python train.py --n_head=4 --activation="geglu" --norm="layernorm" --positions="rope" --rope_fraction=1.0 --qk_norm=false --extras=["capped logits"] --init_std_o=0.00955 --init_out_by_depth=true --optimizer="adam_variant" --beta1=0.9 --weight_decay=0.051 --schedule="wsd" --decay_shape="sqrt" --final_lr_fraction=0.1
Each number is 128 + 24 x the weight over its row's rms, rounded and kept within 0 to 255. Layers, rows and columns count from 0. Numbers have three digits each. The size before them is the row's rms in percent of the matrix's.

# up: layer 3 MLP up, 256x96, rms 0.0938, rows 61-146, columns 0-47
# down: layer 3 MLP down (transposed), 256x96, rms 0.0755, rows 61-146, columns 0-47
# gate: layer 3 MLP gate, 256x96, rms 0.0943, rows 62-146, columns 0-47
up61 097:120122120140111142148094112112106112178113118127133155139119127101170153059141124162129144170165153127149138093146139079093177167143164117104141
down61 094:139096145124137124170128127121097114125127141195139164141105112102094133121166126187163146098122127161134121095119143152174116164133117111151097
gate62 093:117153121122149114166122112137142113149132133145108143119095102132130130139147126088182131134151134130067092120174129101148124098120118103129113
up62 093:104133085119136126090153108100109143117069123138128110107137159130150136146133098142114145169130120133201101156150109154166161150144122109131114
down62 097:127109120138115145138115131160120155116145137143178156095138060101115181125132155128169138114121152133101123167150136173147149128143117095140122
gate63 103:110128150134103097161117106114116137128142167116132089092116140118114129114167136123145107106152153154148094119157139120113132125156143136133112
up63 111:103172096115133164104170109139115122157102101100105130129121108142157154114151165094150159156101110108092148117136148148127101088136114109145110
down63 099:134139158138146123144130167072111118114132129164122123103113093133113117109194164138157167136166141148094137093114133147088139144129081132147111
gate64 101:177084115110097123129071102170138152182153153143122126145139110132138120146130132142171099131127153163081129139133114097135122154116076095140095
up64 100:097161116125149121142172129112080135083133101090134119129138124104128130133132124124118117115120109154136127147102148168140119109158163160155155
down64 101:131085081178067103131158107155117103146141134096144119118126121157099120126131137137157174132164176132115145143141137161139114132158083098156135
gate65 107:126115135086100145128136128158130178152116146091156126109134104098139147168154147115106143172073142136080072165151155126176139128111133110151118
up65 103:106115114135132111198144137141157109141095161101164126158110104105186138174143105129130128172112101122131139118176123108148126139165129111069152
down65 103:121138104115139113124115148137138129127120126069131061134097137137146095116116103140163102144150148156136167147112114127196104143135121143135150
gate66 094:091135143127112078134148108144109160152124138121112125122152111130187174118142143095157144113114121102118139144137104106166182131131090102102170
up66 100:121080124101134158087154117141111124100131069105140144125146136134108144127108117085120125150112166134126095125092149142147140156110143143118128
down66 100:121119124089091123080091113158121154120144092100115122117139112135130124104121120117172128130122106147114108112146146127170153165118112169101127
gate67 097:140091107136133142146150136106103115124139090104151143109129171163072117141108135139134142114152152154133115154152134145111086179104141124150161
up67 092:102144145106136153156151123151147108172154140164135099118112114110147141112138105111100122148109104147113089112122105138143154076115143113150139
down67 088:132101096127088091146152106144139179129108106107145177126148144087116110139094103118145125138115187107135110112122130091151121134108124131151145
gate68 098:114127136091164104105137102128138150146134121093132083152128092156123114152100133154128124156124109153097117136141118143096100175171090139140106
up68 104:131150109138135114098164128124135129086142098116121122135103109172089129180137097165108107118149103170093108126156136141105101127164116144129118
down68 107:120133094099128105124147176108143117098139142142075194135150146118136124143150110133111102113176163144147120131118174083086161111117143078119138
gate69 108:161135148127146114177142115097126104174115129122122124136111111127120110071113119176140119165112120162110166097175148169122122176155119121120106
up69 097:135157121134120110084131092166130156092106155117157182133111150154133136106113138178135145112149159111114127127113071120106129103138153113138100
down69 096:114096149128133101151125173126088168098117143097114137139103112081141078134103132097173140109121100140147130122124182133122150146134150124157120
gate70 095:141121147139114158136116107122105163158098157149146126132151072136082163130119132185122080158103107148129146121169154176132107141144143128120123
up70 091:133142181136122166129129141128149098147112135127095108135112104146116169163106116160103124118092113128169151130178115169163134097125167115098142
down70 111:146144134083104127103104110099148110144120124108110122157122126160155111151112076133092112108145141111144130121150141104165119092122149133133123
gate71 106:120127126115154164109077079136160128168103138100168130142106128086119124168142119123131126156107141167064109120137095122097088139142131169079085
up71 101:106154125137140124126109132101153154126123106147110127116157114137146109080129123129106114155149117088170102132149145164118092111100150117134168
down71 102:110111107164130127143134124148073108117153125159097171079113100124125128159110143133139124103143127130087139102160149092131121149145094111144096
gate72 098:158154125145125137131118125128164099117104100147096161120143144121092125117171135187122160108142081150142106144159119126150152096127093151166065
up72 096:114152155109092103140137144148096155130146114135126112158149122109170103099134132086128125108100166119119103111096110162132127105114107118112190
down72 122:138130146160100143122120106142133114135133131120127146054141113146082126163106142138155128122126118130132153134175129122136119112148127118133077
gate73 098:160103129120107134121099127177158132100159163116137169111125105106143141132115141107119121149119125156098123126142147115163105169118127161103128
up73 104:122130137099130105154114092113085175130090116113127093153156107147135110155178144126153147144133115101148108110145165147158120104134096095162157
down73 097:145115148101119114146110094148147136123157134108108166108107133132129126135077130109151100134090124158100131065136146131167147112136115110105110
gate74 107:108143159125092106130152148152120162162129106119105109124145101127138135157122150143146125117102094156092138141115104153179127180137114092133111
up74 108:156131124161086089142158133131075134147092073124124109123120097132116146147143154162114150103099116137119124148142099156163135176150112117140175
down74 126:120125112048140119155143170129148131118143135129075150203122121131127131108121107131120077091141105129116126097117146075159146127115134156125127
gate75 094:133147110131131095129106128153143197131124118088142132104114111143111091121120143114150108120176117139170108136151159142123151084142135148153130
up75 092:160134108113170107145155114142112150074126118170084100136139124122116129100116110138140143119157123155153137117148128130137172124089122108096124
down75 088:130170171122130136116129150176167161130133111089141114077076136127083106139083103159158133122114106145104126134128103130103150109127100115173133
gate76 098:138159138107112151114160119117153131106101129105112142166146133110174128069122148139143134139093092171164138106140119110172183129092124110160087
up76 102:173164133113147108127144123141177189154104142149111100136155138101177122095145115145155136120153140123155114115105135096153136126087147183153104
down76 096:144120127133135159096124160153137141124149103137160113117120144120188065145122151132160124114173199105136116132104106077100145138120153141093101
gate77 101:094101122118161124126172151157102152167121123099117126126123124125146121082131110092125144127115133087120079131144134138187151174080093181111156
up77 102:086101108148137094145123168147108172136129105124109135140115128123104143153153168086102113117117108166128138104178128120140114154125113114149186
down77 095:130129164120163079124082119097134132100123159127112137148166177134135115145122119102118122194153121161117178148153108111133118151134144165121143
gate78 102:161099121135127140127074118142088145157112161100137117150183154126101118059133146144141142170126139105139108127146132140146128110173133119136149
up78 105:168150101125135121115092117144105114106149131126139098087118134137130179087142110097141115118129186161130159106163156139133155121105141103127084
down78 114:125139113120171108122097120130109158136178149136144114110128135154161135086105164076133145128137127166119134130135179157154140142140138089133080
gate79 097:120081099151111123106121117112164128200115105123151108156141119067147146113156117109175154133124141144122142101117177125133121135118143135116137
up79 100:115142124085100160119142142151194130129137126133123118156122135155154157103139116105134151135105103092143103154070106127172096085100114111115150
down79 106:130134128137129126135128143143107150146151091090102126120115119172135083140146125160096126104146117140096137144098163126131119077133159130109089
gate80 085:126143124159134141125080105116121125149152118127134176148138127070158130090137096144129079118104100143103141153111140069168143132115136150128121
up80 085:143139132096185110139111090101131133134134120107139132128145114126133126114122078144086084087113120128190152119099147140073152138150094153082142
down80 083:130124138156078142146137151141147139108097152165160124110119149153145148173125119089145186168097138127101120128136061111130107114135131119146116
gate81 104:119160150133122167132136111169157155096142110127127131107141168134155172137145119146127118115087127133139107132098109140112101109127102143145107
up81 102:148145175143139107136094084111097159101111189114086135134164145162159128155149113116148113121112147130122104117123139115080120096099131103073131
down81 094:129120123111090148123170211158150106147150081112116156135109110090082141119112169122095117114128083134128157146147117123157129130127172124162133
gate82 094:106079115130102113120152159145109100133188135112141131163104096114091111171151113137103108139138111132103101111111113078128159069153140110110096
up82 089:137169114120114140136110150132183113144135162130148124096154093094133113124136127164146118147142156087076144122176155103100156092126093120154120
down82 097:129132109140156103105126087133129132104072091157127092178090157170161147141106120126109182155134167135132167107088102150156125134146143177124163
gate83 093:080127130131115126127164097100124173105162099139065097188126131141117112152126143102151143120158121161141142129175099153180101152102116125135113
up83 097:119109161098083124092121141116161124093133141136173125142124144138124075176088149140120117114101139126075124104127082153163126141133114101121191
down83 095:124136159146160159170154113120123137117115137129103180096154101098128157090130175130143127132144104136145140111131139147171119129135095123139126
gate84 105:113135155113151124111165115134105122101162133112111125088124106134113154179132122093117149161130116155110142098128134112152124175152122129179109
up84 100:131151103116127130096108122105129096118120136119127153121148145142158096082126109104129134122140090134166100184132118112159091121119129071124181
down84 096:117135160120132148153107135123084098109120096135128105133109168115129136145142156163144132136139127161118154064144158112184110139136141130148113
gate85 106:115126145128117123151160116123099101176112095129130143111148121107088125125134158120125123160101112139126160133094159141145126136132120163165091
up85 116:159163097092136108158084151127115144132177144120147133153149116165117128156200131101106143112138091113117096120126158108128122151144116116099118
down85 095:132151119115131118151150126086087144145160136096122172124146164114119165148163130098150142152087114129125114160142209115104126107119071107126123
gate86 104:120143112068118172157161111109146137113125076115118122123146112131142151088164118126135133168132113153135139102167145173153115120134152098165157
up86 110:118138108117140158124158138102147099158106127108148115155091120142146140104154079122136138171154104152152152112140142163128126115116189073151138
down86 101:143156134134145140121101150101128115127108125135126089173094156142130100165118109145117145156167149150129150127142099128108140129145181111129113
gate87 108:141110140066141098115116108178105118167128129134130131097146136166135132120164133150142117126164142101105152110126142148115165135127109135137106
up87 108:187155140091118113148115144098102101166136111145132132133151114138158108106090131124159103123130089125102142092117132124145181125135102186158126
down87 104:138122116145123130109121157110178118148114162144147141165154147135159100122100095127122126193141112112153151130143083105137131154151141144114147
gate88 096:130085158149135087088180083099124141103145120148099141120162103092099125152131111084160135118122120172155148115128147155089125168134107085114122
up88 098:120131124114129152160128150137161143123114153170188112108090127152149172071132184132131142132110174135095128164136143120128123122159120131162100
down88 103:114122154134079159125172116119154135113079087198122147154114098126111168128125115124164126139115104128143136091102118119099114154115129146118125
gate89 099:144151122153148129129124091106131122199104123136111116143108123178159144081096092161113114141110151148126136124095133131122166119159127130093087
up89 106:134167128104149111122124137117139118095133124102118158144166100170136124095135104148105125102122100145145111099144132096135110135112161139152077
down89 102:120163126160112149152119146147115124081138124148149161134166137101114108139149152156167131176142122116140092137122151139127114172134084120127163
gate90 092:133141105147121073117104149116125132119102090128119146139157097142140123089113116175140168156131127102144119140170111143153130120161089122119132
up90 091:124097112117121096106138134132187156144144146139107170141111095135087119159138102173133133148136101160101146141135153180106106126162134128157100
down90 097:120147138096145105136133186109144165112099125123109087157151117116134112106107110156128132111122146111150109122119098069163130132115088133141160
gate91 112:103110111110114098118168109133115156112127174130160123090107107181098145104154162125153145148137136160170082161125152176154164090120108103136144
up91 107:113149078136171162120110155158156104121114100112105136130146115084188135118138112148099118132145162094134142115072144132128140112141112143104111
down91 113:127123159071153091135124148131092175109158106123128078135116123199120117130105108125136095139105128133161090142147137113169132098128112114137117
gate92 101:192103109121118101142133142127093089104123140124136116145128104089112134118092122125125120142106127142141112102107163136114151182147100116120069
up92 099:164131118165114128124124114116135152139156152174163155140148117083114119093121096138096127098097134125117128140087104153103104088126114152103105
down92 100:119111150079161119141152082172141149149154090120100150147118159143118115132159142159131103117135128167129083145150110128154113085108101155130145
gate93 094:155120076137171096151089119123147135152157127094157142139139128147089143131080147171140101133122095101141108083136090127109148082135146127126115
up93 097:096160151142085173119175121100084140134067121122111117136134116117163139133155105116106109112131154151150165186120129123114124164158149125131148
down93 097:132142084100147084144073087136171134126159132136142147099126113153099119101123163129140128148154089130125088126113115134125137104112139122098119
gate94 099:147165121160135178145115079108144131162105128128152128104129139143166146135132156150135102108102135130120132135159129097135116124155097173146078
up94 094:130118112121133126103153165123136108119166144140096149159122109107126116137169106087123153132144116133156145106094153153136142135085115118132167
down94 110:124113154112139139143110129156155144164135153127134119091140127107116107122131154117144081129088171113091181144139096110094140161079119140139121
gate95 094:157115116104121127145128125116092101139107169135116157155121082144108103136083134137143101131099157135089156117155139103140099120107141159117112
up95 091:173145148144142154140148137135147127111098094112114116127124117146124089146106142174154121155099135168151126105124139129142134102145144085150082
down95 100:108112120091154100113107136092108143140160127133121106105123090131160117107102129107118089116126137135106145122151116147164165132124138119161139
gate96 111:151144131148113133158151098121139156100154171115149116127115120185146126139110102124143115095109149121077099109125166122103134076139097156096143
up96 102:083130121178169128121111160136107099163102114137129100120156137088098122087137119159099114079194113134149166169119094128094136147122140095142130
down96 096:127127114100089136176136066125097086105171127107126144123151164155104111135154105146178113136134131125141089150125171118175100131112086138098096
gate97 084:152113133075176097144136132129112107132137108133100102125128096123123121126113127070116130152127144093129110128144089144133155134121161058116150
up97 083:135187152167112158120115133109114116150128161120111142142117135138160099120130123100109093125114149135089122134124122143154105112139100126106042
down97 087:114108137153149074139135093157134161142098103117112122098161129137116168122117104151125123160096117116142129159135153103090146143101132153127177
gate98 100:138125131104111144174139114140095150128117110130080123143097119120143155091145159107142117126111152121167155134129169156174148148147121155133152
up98 098:124126114165155106091080112118152126124125131086159161118161103097120099148108135153112127110113152131049129112134116099082127118142103117131137
down98 092:107093126120138106166146131153078155122134129109115139097136109087133139081140175091171122121098138112116143146102171157142135142117090124154135
gate99 103:152122121118124079139155140144086187100142097137113126166173137145145076116146142099161090139119145109147117149137118124175108111121105117144132
up99 103:141107146110113163088124127156090139131095147120188164106122141135140128123154146149135144172141133103137129164122075128114074163120092132155134
down99 105:141152143121095183108151074131140108114136107132165166114111110152153138147164149093056127117149138129097140067137156133103116131122124121121131
gate100 096:121166162128108132152136147161117161131099126131196151140123127099123128154131116154143090104118102098115069085117124147117138105131107143154139
up100 095:153149110138127126177094112159136123134138138134173143139160155079131119173167108111143113108147131112050110112144142123174114096121086108121077
down100 089:137095110131119096104119104132107104148088126115102109141104163153145111086162121167089150129102176115168139186105115127086123147119116173129186
gate101 097:136091120120133125148131107129104166124144152134152126104078077127142078139102161116127120132141099124137101136155107171120138095121104117142148
up101 100:140132100142088098146109180160120136104138151118109118155132129126140088121086123163135100101149110130118130140086100173159147112110081120129152
down101 099:114176149139150166175145161114144150132106103135130096147118128140157109112103099094099119127109115139114127092131118140168136115112145119122145
gate102 103:118088095110077098109136123101140166130087125103174103133144156141151085095117126132144153137139121099185124095150137119103144131091122084161172
up102 106:090098133143080119106132125123157124129170087100142076142146135153127122100138118184137113141148145109142128127131094144111142162150107080117170
down102 104:119171137110129152122126115116082104135138123098142134085094101143153114159120126052110115103117164119104155160141132115174116120139146128112092
gate103 103:136114163120140110104116135150122094117163116118100121115148096145090138143142137202125150126125125132133133132131155138121111137177139134091091
up103 102:094118099131121112155106118172155134112123130120085103151151150114145121088089174108116119116158067132117173119134121101132120086128147164166104
down103 112:133139128161100151146113090119140120147144133110167112111129154125099124093147133132138136147105136128131170139157107171107129086143158092156101
gate104 099:166130135157155093145131103157098122135124095122076178127120104182067150170122121143131155136147141146134105103133133143174136138141088099169064
up104 107:116081083097146112108117120113089146156143109100139148130146127091117121120116150100144161128151099115173085097120120144144122101124130164134188
down104 102:133121126146125111115112126125177142133143123142125157120158109162089144143105094128117123098155113135170106105126135126154142106131086081134087
gate105 100:139144136121121108079083115141168120090139161136140115156160120092136142150118149168155099118116098158118152077115134144106159055158098128117149
up105 088:118165121109134103129121143174151121098139161151154166134143156133100088126093123119121084111146107117145129143099134127101146086137116172132123
down105 092:122116120135114142133144110115082105177087066184135126131117141147132148108142125092084147120145149112125137136161146141149162110149167130155140
gate106 104:121151128103103142116148140134115153154160128140070147122157100141159143063127153144140140105088137116168122085121166139146127106132127103146182
up106 100:118111159177105164109145148157128111084128107100189139101109159128140113173162113155109087142154191101110139196137111133104125158117111126126107
down106 089:143160117111136135135112123096137136156112124154107112122144088106109095165110138136142145089110115095135112089132151135190145106128102148133133
gate107 095:109128157136123102161140127120120153170095116094110161114164116147167118138133138126125144101142089119164137118107126135147133119096154166155187
up107 094:136122131097164133146147117161117123108131141139138095120134136147062136122127166144115110137112149166145115180157152135114108109112092102119102
down107 092:097127147121137129133141096152140111113101128091131140111146084133154138135115155138130103071150102104134141140119141159143108138134113143131177
gate108 103:106096112113187150097106085151129142125157111121060111157136138068078119162125108119118111131093122132131096131093150135117143137127139114106159
up108 098:121135119156062123141113144132124136160098107150150140097158130128134159081139124157161118115087107112150152143159107132136142140161143146138125
down108 096:135124115115160106140109151183117152093136114129117105122110141087095115191114124128106076073141117139149140122119147138162116140114153157087148
gate109 099:146124142082111139146173122115092114138131119128078132142122112147138139146162160121122154183109151098153153133145166171161099130114121148147165
up109 094:125158117153134091160070101163179160132115127125131138109164142118090101127104099128116095099146107130092139127147119090131145140142116092118089
down109 090:102089136136141107154176131160095155111142147103149156090145105090103137098157163110156137120097107120117131129113151149129112152139091152148141
gate110 103:111179111137136111132133109101128143137125117146165164139144086107119130083138165113151141165131104105153139134152150144097156149132119154150125
up110 102:131074145116153146154107115169142138133120129076111116115137133112153123126120101110124117095143123144100147110096110141121088123134106134100116
down110 088:144153126125134152161165109126091160134122111112134134137142084100130169124159173136135135131145153121101133120141121117101083151141068102133126
gate111 097:119152155157098123151122124102143155151045109096119094103114152170147140144151136137117132125159095136141137085152151132172110143135154107144152
up111 093:137096108120154144087140156140105122102197118161153159124136126096107102154094136111100146117141137133128109150135143092130163139143116158100118
down111 091:113121123111101128132137120158121128135101168132143143090170112098110126092138161122148098123125111111133145111128161129121117130118060144118174
gate112 105:193118126125123138132108159147109113112132121127102161152140107166079111119083141156114124161144093158075138130145139119081116130139133103143091
up112 103:130131141130136124171137137084117118086082129149146124123154148148139178146152168077131144112104147130155147148101114152151093116140102182169115
down112 110:121129154145133136114117119140125145108108143097183156068105088115120115106116161116130082090130130126140122160145136134109150109132147124138136
gate113 103:123146142183131136153120118159159168102116149122123145121146131093132120092119121130140111111118139135160121110114096150140133128122124109137165
up113 092:114128126151122163108157114157160145113138109144141174109141140115076146148109105101115150137106095100122162110133132137101101128095109115118097
down113 098:144145122158163094156118133073121123169135151103111097163121148132177121156172136137144138118136160162138102124148127107152141157142123109136161
gate114 095:156146131093164140134154112140153100148105122141094141101091125166126158128105142132135118074130119168097111154136143125156131122119117091126110
up114 088:140117099115140104136141119137129143138128125104099131123095138136143184125124099120125117097132087126077131128154142122131153104124161112143092
down114 083:117154144127138168147147126113130082133107173157163138156109156118142107157145127144166101116159096109097173120125079141121151120117121103114129
gate115 099:109132125107132127160098125166089153152132127131079113139137121101155110139163153133130140132054143121134132124098146125153101116118136131137128
up115 094:112164125130142126121132139166141084152103113114111149137135104142130116112112140144131108121115144146159126174116111156132085130135131173136159
down115 096:151128112131145125141185104123127136145157134118126149103113151157062122161120119177108102112176114117110144117120142089150128064125124128165128
gate116 096:097165117136110126134144119125126136137072140113105156108092149108162153050124130116173111133145103171138147108081150113158164141132159131140129
up116 088:127176114135120121164132110107194150151138106137074156153091151132145141101156127135134104139083136126113150147119194130164124154113117142142094
down116 104:128108134165139140130153158116126110131127117137129137188092129162139075120151084110112119130135117155144107119095125113131121117140137131146115
gate117 099:163119096189130116142092112101135133143117162100136166139113125143111130125097136130122095106113131139127143102130133120122107098129104172122100
up117 101:121131111201099120153098112079145115159137132105129167101132119117146137139106103164109091116127125142130168114104127099139156123110117127122130
down117 096:135134130156115171129156155148127125120089109151125077142126168134184137141168100101129175154137141128123130117104105147113135122131135124140136
gate118 100:149152125157114096125066121152167104159103163120141123125126149138183114067096130143130108113098119100156102149103130118133163116142140107099130
up118 092:117100117108136134098167111133079145102115145140152123111106115161130091189162132107090085114115145135164118124094116130163095110159109129149154
down118 105:142135106118153099159083085163148135164126130143104150098160143080142161096106126137166124148106140113113142164116126116103164133107144124124120
gate119 093:112089141112084138120099089168154107149145108127105110126137111111142158119115147150159131160106133146112134164115132134127155153138114181142158
up119 094:128148134114163122171147132123116167119104126152169155121137152109104093136163139097124121091128115133076120077101145140174135120116140077163122
down119 098:141131149134126149130111074168115156135086097135130113131117135105149142091129136107143135157136100146090150058130156169165162137149092130138133
gate120 108:163125135111095086128126099158091116115119143142108117121082126122157106154130133127158138142125105149122130123112161107121120113154156137140116
up120 107:184115107103109105138111121093116109121171131134157100120124172135154129123121117101130142084139114153158136116104116162158166118095146106146140
down120 105:105122086136165157111127160102138142115136123091151118143171087083155114113076102109123126098113092145142088143138119108170109152134166117148138
gate121 103:117124121080149128151147130126112124153089103093115125130114139155119164090104130095167142169141140116136122115148126102173169132143102116097143
up121 095:105129100162142124100116129163158158102127141149079140087163103100149103171144111105126117099089111157118137180117137125113112101083123126134118
down121 093:132149133126134131133130139165140147109124122127106158159132052151110141167117134163128152104055088123111144118159172137157131119152126119088115
gate122 096:102110149140137080136095106106089152138126127126109102128113121145176083132112093134135114120133108121120131138115138142146171130151165148099193
up122 088:145105159089141110135140126076083153150108146150143117117147082112121090073118113113120157174101121144138154146149121141141187154147145138134119
down122 089:136116122138155085129110143100106082111099159170151147170145119133135166146111135159112144177160117158154160129146125117103161108154108121135129
gate123 098:132142111074153155110124096102136093137134130160122146136107101098114122091111162183133110163111123133106156118156152100124121155191108129127119
up123 099:116123129152120145152087164132137166131113110136106141105197158073157142110119139108129155133102121157104123152141160144138126163097150128138114
down123 093:135094109129148122159130142134151145100111142139170167067153086106173104113137120128117135131107131123122157090121067128131093153146114134095089
gate124 108:138136099122136106131110146143149112119109095126091164160166115108121161069106131138111104166111093126139091150120094119155140119115090138114116
up124 106:151144090126132116129128115124151135160133111111093137154181109105129162122104131171130108127129087148133111117140134109143166098111106099088154
down124 103:134118161136158136124188141098122128158132144126151134111110141146144120168154146098091120111137175142094122103167173145115112121122107141161122
gate125 107:127105109159119135139122138153135106168125140121077125112177103090165135071138123117169145146131148099142106108161106118131121127104134121094156
up125 103:100094105114161103149125155108103091144080082147091115116117155104177139147122125142139170132130122152154084147132116142159126147086105119135141
down125 102:141141122116144128084143168121152106127128152128127108206102153114140097128144145143119119105124133153100146106123114162157138138128174141105131
gate126 107:126127150138107080158158127124133116159099112091129111112166101147116129086125094156112132133125110113100092114170147102143172111180146113128094
up126 098:165105159152131148107101109143133167101070101117132131122121107140127085158104091162163125109121112119134101159118090171105120132110149094156069
down126 123:098145122082082101116137133136172132133159112098072143184123103132143086125128127156100053102150112098124113123162149078168115120128117141108154
gate127 106:116121136083132135155108117127098179144112131143139158100171114113133118050097164124140142137130113134090130108160119113139117131133110128143094
up127 101:114116100072152113137125088134155147157110143157133130145107144164163114133085179121107146166133123107118139111163087143122113076105108112147122
down127 100:114110139100092145143163152102094124096145156137104114085122158076127138129112137112091123116150139113173113170096129149132134121116173140100141
gate128 094:120144148092098113141157144137127119116131110145094141099125107157124137136140138126122119118174099138151106135109141180143094116135117153118162
up128 089:155141115147107159127120121155110125150127146113142137139132185104183137157116108107130103149085162133084137170130098097087137132125148107120109
down128 086:120094144112075134155133103152125132094155130126110143097165106114064120130105135136171094121123132130138125151119129140153120158125145133172110
gate129 098:124130113090136143136134074140102188121080099143141106129131095136103138154166170094128163111080142145106128153118103127136154091133084101145125
up129 115:145124119142130109135125153141143097134128137062091148129136124101147158080114129123159133154175127135129148092144123109151114131148119117148145
down129 105:138141125136132149111144074174114167119074131084133121124129071129086143150166183120176130131124109149118138122148092125189154127125106123140141
gate130 106:100146153126166117152108120121099155138129109100077137123147133165147162149116139130138145146093100132145143109124138142120134159122153101171091
up130 092:104140143100144135163120148131129144114112107094056110141129134182126130091129144122119129167126136162140173112095173102122122096140134118175111
down130 101:134157109177096131110127155113124076145119148129147119132096129138144110158118114090165172135128155113153090111091114128133140168116125149101115
gate131 101:107129162160178116112164128119093100145146147108107119134149119092173106089175154161128129150096131151148118108138134104084157158123128134148144
up131 099:133135160112084140113131153160128139098159142099161124079116105190120140152154145146146142158137090090124154128136112125156141146146149120142136
down131 095:121112169127071156140178137141119128110172142122113129143131150099123099132096103131122087101133077139119100126112107108123141103123175145124112
gate132 097:091121106164081119110121112120168119123100111095144128115127088124106128096136129144098128136130156135093084118135122146118127113148143104123126
up132 100:140142158131087104106096131110108121115122176118108138125141133147172147122087140154123102121104146160099138104140095145110116146172128163152124
down132 099:120113069096126157150113147146178167142129086112126155111133126121082127146138136126138113128127091095134102134157140099157126130109132076111124
gate133 099:129114141131111098141175148152106121152137141141136145145102154125108134169117154124152121098163144110090094142090144142128127114090133126137162
up133 104:108112116119096105150096132143120113143109144162137149143096153117116164099115139102129156090107142153168154105105135131141169153136105104102135
down133 095:137155148096168125141166126146150156110131122106130113130111112148068121143140108144141096117150127120099130131140144145166136113142169159128142
gate134 097:145141123099089129114120117140074153119078139120105126138156116186114119136140104128153129164122122156135145148127101137133155109124081123178186
up134 099:168086151150142138132142120101136132156098103159142132105111151062127177096102164143159112163102140139129122131153123107114119158130119110104089
down134 109:118074141136075149115130118133111133105057143116170119148131133134117120101115096102178149135113099133109154144089108141102122150122104122112184
gate135 097:148151099136096091145114095132096122158151189088100124123119131120149129146149104114126130098141098130129109135143130105108170185120131137118148
up135 097:094126162141095173088107169140113157095127071110143124089104158144115070133101115152093100119142116114147122142151122115145083099098117117140152
down135 086:119137105090175091121131145124128181123125165114149082112104080126076152116125129109208132126108116142137170068117104148167120099111153127139108
gate136 107:149130105097139157112147125170100145116125137100135171129153130125148123128143103113137159136127117152078160110103108132178088168153112149130109
up136 106:151089083135112121149096112105138113138126143154164148127127105120121143108114175088104105110178149097117125148156129144123132097078154131110111
down136 103:125154136161146130171114095138146127123091104151143103138104166114162137124138154106082151146113160112141146148100149138102135102136117133161133
gate137 101:092163128118112122119138133121115131144152110127128158130123122141130116148166109110135118172088138135128125162131150148170137120147089122118140
up137 097:118107102159107147125100135123146135127103148134136160123116166182166140154170132109108128136143131124140102103087104176121126106154149144144164
down137 097:123164122104165091138110143127166172130157128095147122131110083095129167134112134108154129092118142149092146102138127121158104133126130167111139
gate138 105:117068091102109093155149124141113142182139141121137141149129125107108104173108133117165177119160121148148116126145137125147165170102155139111150
up138 099:127142154174158125124127099117155125083098119142124144166138118121152142184119127166114154100133101119160098166134105155113124120138132112084130
down138 099:142082111117131123128128124127164126155151162124110145132168134110085143115135130169126133146152085153115093102153125138158104170122135126138109
gate139 095:102143112140176123124108102163140180099085124120139091131127111080150120110134138081163147126135147128178145077139152139103165074140104107155154
up139 098:160147109167102157160128128132134146140146152130164094138079096160172123130135150159078127130138117108135095160116136102092138120145148110148107
down139 099:150122171137110153107172145127084127155166129080133105132124177182136109168143133133077131122085110129115145152153121151152122133137125138103080
gate140 099:115135124163111146148144105128072124138102121129141100120130107102145102087103158110118135161066135116094145146165113125075153137141117148143160
up140 098:129106130085134134167162109164136129117140175131138155153118108094112176137125135115162128146170124141145122132089134108147107106153124123110103
down140 095:112154131126132166115133131143056130109090125134152096145133129132125102119172126125138117149095113127065147128150131140106121126128138139146126
gate141 096:141139125147121155135133084136105138147094146136131110114156130080156115136109146084130127157124160159120153147110158144068095150140112124138153
up141 089:127169110186128175100123110126130114134100168168133150142118121105128098157144165100101123133174154127116125125107094142076081131103148131108115
down141 086:126131109160138136127139166081164142138146117120127112139159124128122145113123125138082135117186115145159069129158073153167150112135141100140145
gate142 105:132115130101140116156128094155166152128120113110085145109130122129129139099086102078128137137086152165095129147152132116176136158144087074119109
up142 110:097151109164104117108142155098133176098130159104169128133134110157127116171147129150118114146151118064124097129118129168095121134114139145132168
down142 103:131097130065134100131121100174158165132136074118113156100160098172110122135110109143118126114091114101092100116147136147181121130105154154116143
gate143 090:144151149085153108096121116128111109103135147125113137124103111102121099141130183135161133141166151122163136136139140185144120139102112142139137
up143 091:120123102120121109141101116093173107145105128140114122104113112135137117165088109119115137079115082109080083117162155150128116094082123137122164
down143 091:125168120114104131152114116141132153148135149102117123083092136136130120109120114118115131150112109113099074134145180098103134080120095101111143
gate144 100:118135136107138123087113156133116157129105148129117153112130139133113074105123148138155166114113144128140098152109112142153147062123095153152100
up144 096:140160123093132156111109149103162108131161110147064148147100121142132082085098142130128139146090122154122176114133109111154139104116125154131092
down144 094:143100090155148145109140119067161124138098102167168164105123197134155093118162151140174121151124136159153110119150090125076144148148139092111130
gate145 085:162141154129159141169142106107132122129100134143144126173110143147101133132132167157119118142072119129156123166137127163099170121119094143103144
up145 086:147098165118126138104121161125138064085120135121156115109113125123141140127104133123155184174181114122110124123138093118125123064142117092130110
down145 080:120110121135103096103112071142100157124103099107105082156111113113131119149150112115142136086110150118101142148115138094150126184110131154118188
gate146 095:122098129110129116149098142091100087090119145111101202144175132088122112108092145128161147124156155105125158107110160120126127145152109139132051
up146 095:083109128071134069120121117114129119091127102106098169147151104097107067155126130090158133121134171119128139115109166131132145121166156149141164
down146 097:123162078107107145169091132102132112131176111117109147086176151090109115123096093140146111107158154166101105110113172128098153114122144096117136